python train.py --n_layer=23 --d_model=128 --n_head=2 --n_kv_head=2 --head_dim=64 --d_mlp=512 --vocab_size=1325 --activation="tanh_gelu" --norm="layernorm" --norm_place="pre" --norm_eps=1e-05 --positions="learned" --qk_norm=false --attn_scale=0.125 --bias="all" --tie_embeddings=true --parallel_block=false --init="normal" --init_std_qkv=0.0495 --init_std_o=0.0073 --init_std_up=0.0495 --init_std_down=0.00365 --optimizer="muon_variant" --lr=0.01 --beta1=0.9 --weight_decay=0.01 --lr_head=0.00709 --grad_clip=0.5 --warmup_steps=200 --schedule="wsd" --decay_fraction=0.797 --decay_shape="linear" --final_lr_fraction=0.0 --batch_tokens=16384 --seq_len=1024 --doc_mask=true --train_tokens=254200000 --steps=15516 --dataset="wikipedia_en"
Each number is 128 + 24 x the weight over its row's rms, rounded and kept within 0 to 255. Layers, rows and columns count from 0. Numbers have three digits each. The size before them is the row's rms in percent of the matrix's.

# layer 14 MLP up, 512x128, rms 0.174, rows 419-511, columns 0-63
103:114160124118146144138124152122120142079166102101149164123171116117126147127132159141131137136102114130129168163154115150132082122121146149136158101123146126076150176129168139123111124151111130
099:085117179109112092165149124118127170125120152132129130103158119120126162164159139114107129149103120118101138156161127167170171112176128112110135104081132130135132175121110153109195138101120125
104:104173158141118134145124142130139085091109114130151146150146145099133160131132135109121096138104124141123198114130165141109092162107119133124145119099177162117143099144116101148143151135154116
106:166116141115134124131149111175135135118098139116137137178131161146137176158120197070125106130126113122116138082118138111131109111147168157154130123102121135106151132144136134102138151141136104
098:087107120116115157161118183129123132102138117133121151124145106110146158104155113151137165148094118148134159150125103126159158131122141118122099170139109104157162103129103160125118129183108134
101:081087123115177124145122160136137101121148125120098160153128138110149162100104143174093134158133090169133121093142158091129121100085090090114137161130102089130140116094176136132147125127110123
096:110135097144124145105082133165182120128094109136118121159144136103122145145143133128140121099126138148125099141070125160119137144101136132103099158109101118116176144132163073121129095100151141
103:135081102134149121118142114139132104155170126145111142131125098144160162144131140120152125105099110103158141130112110105160136118111127135086086093159111132116165160108115146131151171159116078
100:149137142122137124095101121141123148159158102108161159139092167142102136124121169137118125136135108183101154134158129130119111140136149133104134106161120137057106115120119168134128135108138115
095:129126142150094156120109120101109154136093141102117117151128132100109168089123115121093100118155111136185140133166086120111154103114166126155139144137128123158101113154122104136140161125158085
096:135109142130177121143099166139121138086137173112132115113172132141163141098118108129122156137104120181141157125138137141121126068129118118117141135130172164159097105128140147126112151122096159
103:133123145096122112076164141168118117075135136160110141147113122120102148146070115112147125134142120120144095103144141092134165123109098146127172154113104129178147122135125140147108099135140146
095:124126119120125120119152075148118128125149137106114128155157053118147141111120153122134156109147131155108146076169158115141148068114117127149158117154147144137144161127157115145184162137147127
109:089100126085152122137165095094126137129145077152078125160103142125134154151138119076123142161120086134142122159127116143145144143124123103180132162129109077111157134184104129132129131156154098
104:108111093112086136130116071139129104116096114111115143137066156113107138147160156163116153110124080112155192098122119163163196136131132139118098153123160154127143130095179123111123093118108158
111:143146097148166118156123104150139108137134157135131108144120117107087126176172146136110154146132077071129134136082131147114098085122115120163138150125102150085125099138106121143080165148120136
095:103113159140144150173123105101120117115123134131111088145115189144155133105130136177148138111098133135150139100141132137127107148099076121091113112125115132129163156124141090161104132104123098
101:127136073139130167099146135105140132130145151121140146152133126117148131118133117104139161148153130138118094090093182186104140160122125115100154076055138132126113099138127153144154195091125091
101:117180105123134156123109183131171126148145143121095176096142164145116100123098107151162148161133106157104142098156089103118138158140082114182076105076134103115143113142136158166110145123137134
094:177160150102105157133130134118149117095157098127124116126130136135099151155140103121132138135124161120112146090069160123114112102148126092153094144093149128160082093083122154136134114167134123
110:117069136160134135132110111086087140120095163133129131129121127182137156157132158109136125129099123120148131099124126136142136085138085149122102158141184158139101160147179118123109150114145128
102:118130115083147158132117098113104124152159115126136116158089147109125141122114135110147124156123106107121104143180162176127141136161149121087122096131106155147108142146152179130084084130102134
097:119118072110170115091137136123148095161126098134144121136170149130135113079115137174127161119136142103141086089162148117134099111102088118118163117127119135149146166175165145122132124162109100
111:145132094150111112138165123122126114113142111128139125131156123141134128130130174121155116118146190160135161095102075147152129139144107108128072106120142114104162123156097159089139120122136145
103:146118109120114107107139114101140147123131131121111100145139138132169164106134112096113142166140091130159150109116143092162175122135140152106109088090179159090105129119114115171121087140154156
096:135124107147124139081113117153119138156106103147097112093133110160105159131091062124126135140145133141160180128127159131156087082119130141109115113167136146105139178148131130155143099130084107
101:163126126153125129135111140093145125115134115119127142160129116116122134146129071142096151162080092151126121085146173129153179116137110107166100123104089123132129134129097122147081120140113147
103:112132126138117101085126133144121109133112159101164129158127147116111177073110090121116071169115109101106103140131142149139137136139127170124117138135133116196125125163161155112132126148131179
105:128155126146109108151111133165130138078120101155117086130127097104138142112129115171107144145134137183163142115142134153133087119125088138117136112124092129149188109185131112079110125146171139
103:097120150127169101098098140130098121163160092083126093105100133110124123183121118163151156167102133158104156149163116168133108125176102130132095124109148147156139154118117162144101114149140138
095:139113113121113077132121166153090133091133112162118113165144155144134155107137133138122142145094136118118134109115112162132167120162117114135118127142155119156132190148126169113121078097115143
105:111136144123116141120109147091094137130135114117177125113137115148172108132117140128114082131144133139121097125127135147141156097099144112137221142097064113142108143115143137108130129116161151
097:146125153131110145102139158070117129126155150134101059119124118151133128173198105151112174122129103123142128156112097096122128156109135117089125122115102123146130114156129128097137131116133147
092:111131116129142117085104109139146149129112143127139126125106107155141147106099137133143136135111124119101133106170135070170166133133136159112146123099094129169130161118126138122083131140108126
107:133169113134108085127103148102159131132185119117151114124133121134111132117116091094120081130136145146125133169184150144161157118129127156130135110122100117118151082158150106091134113148086143
097:122135172132131154145144126127147140081148124151130114123159128109141142176075103087189129143108175167191102135113165148156128101135146097122088148131131131104131108153143078106133112142107078
100:096135127104110077129094130145164088125147159126159126170136108116101144116149149188094107148107127082137165077094131146144113150120103142146119138105119087094148142134095126146130137150137097
103:137142141118129161091118125072079113147143140144163160157107135101120153139153142087137141137120109117119121181155109094154108158127115158091109123081134139089151110141115125104130100094130102
097:111151131139116176127106135160137129118128142114103125123104128124095082139131109117147112138121084130090087119144144122123151150081094103147138101148141127121102147128114123103147132135159147
096:079090104119140105150145088122157143095118136097135125113126155114125122153149103183151155136173136119131094151147131137089130105113124124103135114129156157124148113102120145127121110138190174
087:154070120089111156146157126133105097128159137170143130133110157134156121110108142179087138159113145167175147128145130089130152115113116126154094134114151090133132109125106126134127111107179117
104:144110134121096111136081054107109151132067121156128128148083121125157129142119106128179126108140098149110146157128095108137129113121129130164145139105134187141146177137147110116123119167137138
103:113115156108159155102103114085128129182106163116152153081110145133142089121097114131118150129142096134121136141134104165112149124109118115133137097139145143093140117106133179158105141121145141
095:128155135097113108116163200152117167098074167133086105091114159147136135113148140113129126157151109144136110139196138126157105148157096136097080110128106135115146155145138148131141157126154086
105:127110062147132144080129148183115173126120105104148114134146124144140141137118103152141131113090146089139104156116165132150128118103090151087131110131130114114134147156146154132165178141115096
101:119099126149126095104113118114146115128114147100114117122143130111164161123146126139095145129111136108097106140133126147101097115107101178131114163135138171167171149116149154169128118164110109
096:152107183175123132124150153137166131091061116077077150144114120099103151133142122104150110127132129134155173121128139135133176163118107108132110070124133099140091127123115153152155117069121151
105:082133168120124131115114118104148110114107169139151108144123142130112094150157145166156127115103128111116136156129072106130097143091120104158121111108138127108139148156117141126138108133155135
103:157126107129116140085140108099160120131083132107111110108151143143129128119135115133117117133093164118115138137125101139107153163090121138109105097108175109106125119102147121130175133107124119
098:153090115080138124119155114081149133097098141147121168166101136151114118139155131088132124180161155165110171136137135144132119129147104108141094139090169135122100140128166102189074150128090130
104:121093135193127099087141105105118123171145145102169137122134129111130160155126108104063096119157133143117126095135121112117106113143113149141168127109097140093127128136131130136101139105095138
086:151058178147119083127077101159084107149182140138126116137125112146096124129126097123117101121133148103128091121112163166152114117112116133151098160150135142140140129125106098142128138116120151
090:165126145147138122129125119129106122118157123152149117112102128147104156108154128172119142113122143123121093157126134116129130079103106085147115064145124092077096116164180163113138125114157126
094:145068144132137118096101149098126154124068102116113157112138136169119137109123093115105158136118131137171142111124178175100108136166132126104099126149137144174105164112129111124158145121136083
098:160190139156115130161115153123151153119139126098127156117085133159100145126123107117124111112189159172148094118120128119134137096146131090127119126142112120114122099133155084104122133122130133
101:159131106104136157067132117135122146120121149156138122150122083121161124080126152122136175136126073108124146166120102160142148108126120176148148173111169139119104112143112141125127190055096117
109:137146123119138156114091132184149101126079129096107118070098149161147100106129129134104125151135144115112137159137116103141142122110088131163134079142153152108095131132112162141167101125113121
101:153074111144101126122124105141169128165129128112128099131077139116170137093143122110122181193120146146120119127114102164185150126150120131152135134098122114108154154152126152147112083145110104
099:120144127104104112136120172130121137143116174119133102133100099086121155198153100107140132151124097146116118136108116071138143155160109095127109131115076106145123137108153124149150118151110104
110:170119101106125149143165099109101126096093176165166111129074119137125140109151126066125090148136134139112138157130087135136154118131115154111142127124150128101121140121152133180133118120122113
101:125116106133146148067106099082086118156128120122125112105154140135185164152113147111141159146140089126088122139148152105118143111128086138164128077161111106125162140079165123163119120165121124
093:134156134086167090098107133169146111137115120111107125127133088157135124093156139120155101170151151129159085109124152126143133118109103096138127087135112120150145079134150138080104193133134140
118:101112110104150129140153119132140158139104159117108075115152123129124141138097122131146147072124127160120109109102106148130154139150103128119119125146095074148143166148095155137137150124184085
108:120121138098124134135172154136180075162089164120114110134151146118096154159128116101109139131153109132122110127134096156118161122124124139119114113112119164151131127114124125130102100137161095
107:135141165110163083092115117129155093142132097136137115115150134153097120146090122115155093113108102127137146146156102117122152092118098109094119087116109131135128133121145115181122099130123133
121:144115127099102163131082091119120138119093113109137095124153136107118133124105154076167176132137141094121111111152135140162117103145160164183093099113130143160106131176114097139182139146145145
110:104127110100128119131148109126103131130135134084087101148131136161158144123166165125164107113107147149132131127126127111105129138163158135150144106113116162123120143127125119134155165137140155
102:115117124155135138120113178108123123130115119103116108123135131162133150103103152167111114091135100140137059085136151099141112089148111122102106143108108121178137111154165137185165107167099162
092:074093091134156105124103156133090139112159131138160131148125106153185119143143103132084098071192086142148147133112081110145107122123126133139141178086142104155129125152163126098119123143137131
098:162100110105132096110135142118135154126144092109129140095177103184123098167117113101095153138137152139160111135143115134170118129139124133140109170106119131113150094151163138086158126105147134
094:178144132124195119149140109120121145113159153126137078152096107146163154132155135143104138149140121111096142140127164144143136090125137064139084096134117137155126114112122141166189160141149130
096:161133102109109185166147142114095103119179146109139149122138103151110157193112112139118123111126145137128138128132140130144131108147126141145099100104134158133156116148133131096138075130118090
092:139140133074113120141153147125144125128131111098126126129120147175169124156130141132134133117116131103141138112153127136144148159129123076098132120119137167098162149109160155121159132163130135
099:147165134118133126104152135160120126079146161106159086136139152108169161182148132116165108111126149111138062112099155114146153137142105137124163110099137146129103089133138101138165123108083140
094:120131130144117116159112148103154118140133185154104118126104119114137126134166135155115112135114093110129111152146098112194138137131126148135105126119146104142137110146105138149140115153177122
102:178135108119139121118137082151140153136148094113116125173121128122110138113158128162146152126105190169097170122113105119148107161095115120178116114124143129118131113141106118087151105118136133
094:120096099118148162109117198173127091094066165088113127148134125089194127137151101128134136144114143105124171203119122127128151134132136129125138131119092143123110148125099109144102150108134108
092:142128108094125100127148085127135128101140081133125117182106125153123149142146155091086145173135111155106162155160115137116138164157144161133113098106124155126159145108139171099125106134147137
104:103120102119141152126103153096128156114137156128147138135157093114141138134147162135134124120146116126140112176119108141129162155148118127136139108126123124119144072116156129113134117128166150
110:120150103137095097124171143147114141140154124126120122117109159131144170171147138149140144182141111102113114135143109155114195105147127127143068142124137163089127139086120121145149102132085146
094:135135136119129165125143114096138114128169114163115128116114134140137152075159166110147145149144133099138134111110118110214122144182132099144120139148144104115153148116136107129131109122086064
094:138073146126143102130100152123120128158167098119117105129124158152156133146140118118147149114110128105072138143118154108132151103127133120081085190128160145131121142106114138083133124144179121
087:127180102114159118134135078153162119152116113162147116100114142099139133094125097154155141148097090146145151117171137118155125111119117162072151158165168113103140110149143094104159141117080124
101:095127121093094135135097128100162157136133102130130145144152123135158178157134115134107145123093107132134135118130112121143157090107132134114148119138122106113124125143122101145094122136142153
110:156113096144106159174122150077177126106140150120126125141127114133136155089106083136166145133097141125137133142107155126188124119142114106170079111090116137148097137173127104128113141152124134
107:142097132132134136118081133141093117123120146096130127119113120097138145109092136113164162116096147148121106158113122108139138093123125127105187113142140154106158166098117145124173133152057127
109:148138153138154147165139135098136086146128121128188137096123176118110145133170145096128101137100101133112146156119097125150130090105102129128159135144113093156131142128134184106096110132155161
103:119095164130137127129118083118052167139121100132157129163111141098149129125162115133148141174139108161073136115137116162097100115139125099079104102104150147138123155100107108121170080146157103
095:100097106109108148099125122082122108136127151096120108162139138099122129127131118172131138131135112132129118136118114115135100101122136114121122158139144116161159122159102147110164098081128155
076:095131151163188198084156107103145105099145114116112095134108139105130117099129135114092102122105153141165119096100112090136137143109111152150075159122105137124119143143122140110108114115140171
103:160163132152090120102167174146078099159119105126111092161129120120121137177176128149138100129143169100132110102143137172153138173139121122098122122137095160107144069146115082119110115139092115
097:099121100107173136126134184130140131083121103092135133115134134152142154125114111130142043117100140121129133168117133157140099113144173094119137141126112127123131146133118158125110118101143104
083:114112141149101124161124154152102150116144116160151142161165149096140134122164112140127112091115116150142117121095163083122155161117117132125100100107123117151128144148133155157120140181110103